Part of a small language model's weights: no biases in attention or MLP.
Each number is 500 + 25 x the weight over its row's rms, rounded and kept within 0 to 999. Layers, rows and columns count from 0. Numbers have three digits each. The size before them is the row's rms in percent of the matrix's.

# gate: layer 4 MLP gate, 704x512, rms 0.158, rows 684-703, columns 64-127
# up: layer 4 MLP up, 704x512, rms 0.17, rows 684-703, columns 64-127
# down: layer 4 MLP down (transposed), 704x512, rms 0.157, rows 684-703, columns 64-127
gate684 099:499477515472485482453517499463501469471494488531527489517478544501479525496485453502465498543478479488523491517524488483487511522476486467463529483530526517545482521507480506500523515516461471
up684 106:530552457498497483481467506485521512496516514486491537526523510500466522479516466498538494525512497498474499529486506479503531512522519496482521496498473512477542524476479480568517478487492516
down684 107:491462462511479508504524528491527508471477496442529483529477507503507474478485487494488476480549491494480535523504529513490484518487518501534489507458527531496491501508486517467488508452489522
gate685 087:537517495472479493502500481446513514495490563490512516517527494551487507460520487444493545479496465528464540515509523466480518472452490567485500527477526491496496508500487536458502494459548510
up685 096:456524538503514461515501550483491484499498481490435521485519526510492466501521507525500479487493490491481493540538480494493446501470410524524527531524517523519517542491493490522478482476535460
down685 092:527511510535517516511491532488478461533491489511497473510506493473493511504511508520509491520488472521498490483524453571491503482493509488562509492496554491508510480496484519502498471493493531
gate686 097:477502521488514541515507486498538530561522543520516500501494491481491475480520474471463442516533512532546480501487512509506523548485518487486531539543492501479516529476522525509477498454509465
up686 099:510477526485484472505501493503505487464517480525477481478525497511489446506532488490520554530481484495487526505546507497492518468528483473514510521480505496525488469473462532494495494506505468
down686 099:487522487510490521484510506515509560480500484537531509466499465501506501520491487519512511500473537463473497459530560503495501543537480494497506485536498491471557514497456515502470489470496473
gate687 097:485516506509506458503496447485527482506503517494469502511481538487491508534476504480515514504513502463504535491461534508464504505514514487477498495541495472493513493504484484511490474511489482
up687 099:497477503470493494480475492466522472529507499491455486472479485512490534528487488527513484514472484459490489511482503497450493466522506473495502480471555486472500498476505474500512495532489479
down687 103:490500505506526539507458525520472505507467548523512526524476518518532523498502480491524483551450486483514460487526489484488546529460535483519474494534531507455510550510485509482475513517495518
gate688 108:519503527576460472498531428470509513544494516496476499493517493437531510492511476514479483553539445455528519488555479464505479499476522528521481471472555483519485497544482528509494508504464525
up688 109:513487511499496553503514516475520477539499535534515509504564483485505480497470516502463527552474475465492510488549499496450549481494507559484513520490529506459502496528483505527529449512481535
down688 097:532535488486517501511506513487513503553572510508555533473505544492495500524454548469522508524499502517455493446487533475488456521489498502516503460483493523549489474546518511517555520517464494
gate689 101:476484472488535485476483496514511447507487504487512524482483538463508489493538510508567505455491484518486463476436501493501521478480481539487506510465495522505512483491517547523511509527495492
up689 100:542521532509483526502479482535500497516519514508502519471473466452561513436531483478481513544496520490527536505524491482497518493530521535533491493478542518485507535501472515503477497510492498
down689 103:453507537486472517510514503482524487506541501520489479511529523557464486546530503525478550493519473530538462515512513526486529513553497466502528486527523524496497521545529471505466475498530502
gate690 101:500462479525564476482517530487510512529500522513499552465489461481522499474539464493455518499466481497461512514498491503503503504472504438535472496502553500496506507475476512479508499480469506
up690 104:471509458565536521477507493480490532518459504470532530495509502470490493452510537459534483512503530488499481478523456456475501499519521526523489505507522442478453499482536455491467498482483506
down690 106:481448519544502511494484492468507498491493517497488495461525486470497486496500513502499510478521486492497540525549489478478490472521534499537514489504527520499496473473523524433508493464520487
gate691 099:509505527476500467458508508493469551472514524553481536501483497489498514491523528478515523460513502503470503487479484505493511479521476511502479486503516478494521486494482558496527503531506501
up691 100:477495491517506492520514479483495522495534510539457497498479501542502518505450514476550482459486494459482477521474527510494500502500486505519478513488467485491510538471507513487534467483501481
down691 101:528483541498478466538538474490499544485453468520511519494511524497506502509497497459509485494459487459538510489420513522494481502501521499504477493486535505502472488477504500509456496465515523
gate692 114:515541466528512529477472511473487500491502460499450537498494498496487511514493481495517459463512470479499533431498533479470489537519497478498535468515562507488520532523495543509539473482472488
up692 105:508455517492517485535502496519484485493432526481522497517533495511500504507495502494481534516516499476502519539483487507475469479501535538499458568465493557522470517483491516463532490497522511
down692 095:463526500530510492467508493492503502490523497527448543496505518514520536490481540501509453514504526467539520434456528485511488522504488506485538476527558490491516479505498509515507503489481509
gate693 107:578515475517535482525508483515516462540485501505522504537548487459513497478523517513462477519478502501539538510535519502509516501488505486467540513487525505503516505496501454465531524488523499
up693 103:507512525471510497486480459497512503469518514488469480523507487501473500503525532484500513465464527491488521488527504471544502469484486494496506580523516467507483490489493512495550484522489484
down693 103:547526566471559548491492527472489516513466499480486509505486521498512525503554519528521493517508532480464534483507461486519483514502494499473512519500493502490495482469530523516508473486494473
gate694 099:494538472542479482490506517474473509519491519517489543499473525498505527492464577462499478504510563495522506521492510506492506524479521493489489514553532494529499522521486459490453463481526483
up694 092:497510514514508511474508505521521495529550488443463504492496516473525482483513488477519457460514514495462478469548518453531489499474525521517479499449542484543491484508476469491502530481509459
down694 101:504509525477490540483512521505496503524486536509508486479486490500505456516470487534533490483538487519526534471518543473513488498492504491477469531493504503509499489508466524491502519468533485
gate695 107:473515499488502526491522469503523469501510495490496511488471499495475510514495511517509461522538524502487479534507510506505469467482535533524495519521539480514466486478524499506457541490536526
up695 112:523478454472514513493518553449499509513451491525493527482499476514498469516522515514501498492532498492514504514501499499532461483511481531527492520532526494530482506456545477506478540507511493
down695 089:509527537467500532495487481501463541498518516490504542523552490507501492506484515505507506501481494533494520488501490506469487479488531525542461483489510465489481513478477473489497500477470481
gate696 109:507475539497505495519465483531482471520519490477504500499513476483515492509480473527450506500490489502491437573503543481536537533506484500534472531491502488512499484473499484489502494509533483
up696 099:512499530549514518487552499455517479486474508499514530507474469492525523490534505500522461535564476452513481509507468476477491493503486474541494512479529453493461527502476471526468472501502477
down696 109:516529461534493530477522555456496479447533510477536493509546508466511473513520539541519493522492516489483509477514486487467531489520512494538520499511475485500532525522486464518533508432520539
gate697 103:520502509462541547431508565458556518495486548513455502479467500524490538519497485527467500490517538486510535495494485482504524517531486551436471521465510455483489496516471477481476522488483513
up697 116:508536511499516477487509481546512485497495485545547485483508487501508452504455573521480478488499486551518526522475507511529514473516525477500499519511480494464516496475543501544513511472517444
down697 109:491491492512485477488482490486505494524489491490498534485466501529465483482475519476499465527500485539502532512505542481533530520501501485503502493477498483502532493464532497494512487459494511
gate698 095:455510483481472524504488492516482487505521492475502474492466520465491484543514549537483519527492464508505523469500554484529478514430510484503525495516457524458506457537462531437495498508488515
up698 097:485514454534473545489447476505481457499517527472514497524483466503526519511443504508502548477481496478488526524489498520499515496452493501513508480506456433490504473477510484462479497498507533
down698 098:509471527507482546524533481498492479449468550514485554517466498496510501518533503498528474526544547461512485475452469465512473478500506549517470510505471476500500532489495495471507537502474514
gate699 092:485502536476518521503449482499528505487468525494497522526454484468518465497475511503522503524484545491505501512493487531499492491468467521498490479506483471582504491524456483525530516519486497
up699 093:508542509520525441512516532479492513493483510462553464532541481519530485529503465538488487507546464526470489491542474510485494475513544461520475489482490471522500451510532515496499498529496502
down699 098:458523511496487480500492490509476491493464511485472472483490516482486545515497539521536480538483510504449494488453479537468470481541476536514480533536521518479542490518522499488504540482448512
gate700 108:507497469484481498503529502486513471484531501522457495511490505529535526501503476522535504512502562501471513443490499502502498514491522543469497522466532478523485464489489463485491509506457520
up700 102:568452479508483505554506478477527456498507495495471515528464505518503490480486525495538489526504474457509490503489521548460454532501512478473566546478507507501469512531465509548536547478501494
down700 103:530487505476493545534487527510506523531477494494495559517507524495507476484498516523521531515467521498520482498502502476488496475469495548487495483476509485523529513460500473527502486446506493
gate701 098:468502493507479464471413490518501530506474528518517486489530505527459495507518500506515496441468499520499477475535528520482522549512467488496497487464500490475539506490518546468539497499439460
up701 093:523476528480444505483480514507536503471506515473487487444486479516501533500488509494518532540455512533493496508471489489510468474499473529503544481501509539509462449492477475503518538510484551
down701 096:486461496481534483471446518481530498480495526513496495511525497552492517494513478490504500504468518459470521476467524506490481507488459528486502518507450494497456532476497510491478518550494544
gate702 099:511522448481497495459522550456505516487498495510468544481509472513542513481523522534512496477479485530486531463511497483527523449478519521517475542520500466469536509510519550495511498471476503
up702 102:506508498505541470497453487531512511505494515453503484458438479508476488516498479484454467507508472489495502484549466505505510492454497501449525488489536509526467471499504516477491512508465504
down702 102:431502497501517501485481501516507471536513519492553473479459552456510501490529539535538519531504481498494454492459527549443545482491496475463489495519460511452489496532492432531524476447511504
gate703 101:523489461536517512470493500476460496509528496494504453504480458520524502515466472509498492485467486489470504501480518476492482493481501534503478544487535515486510466511491515498492492559507517
up703 101:449482533490499481515489466488498518454498496563492518490544539527490515497520491488487488503474510458429523483487530488486493535527508522488439531484497537465488508467507497493550473504478469
down703 104:510497524531492473488485513486539492510465499464443493510505523516446493507491480483478562512505512493513549508522485493525497460485507496509501525521496479478511478493460505515496487513517524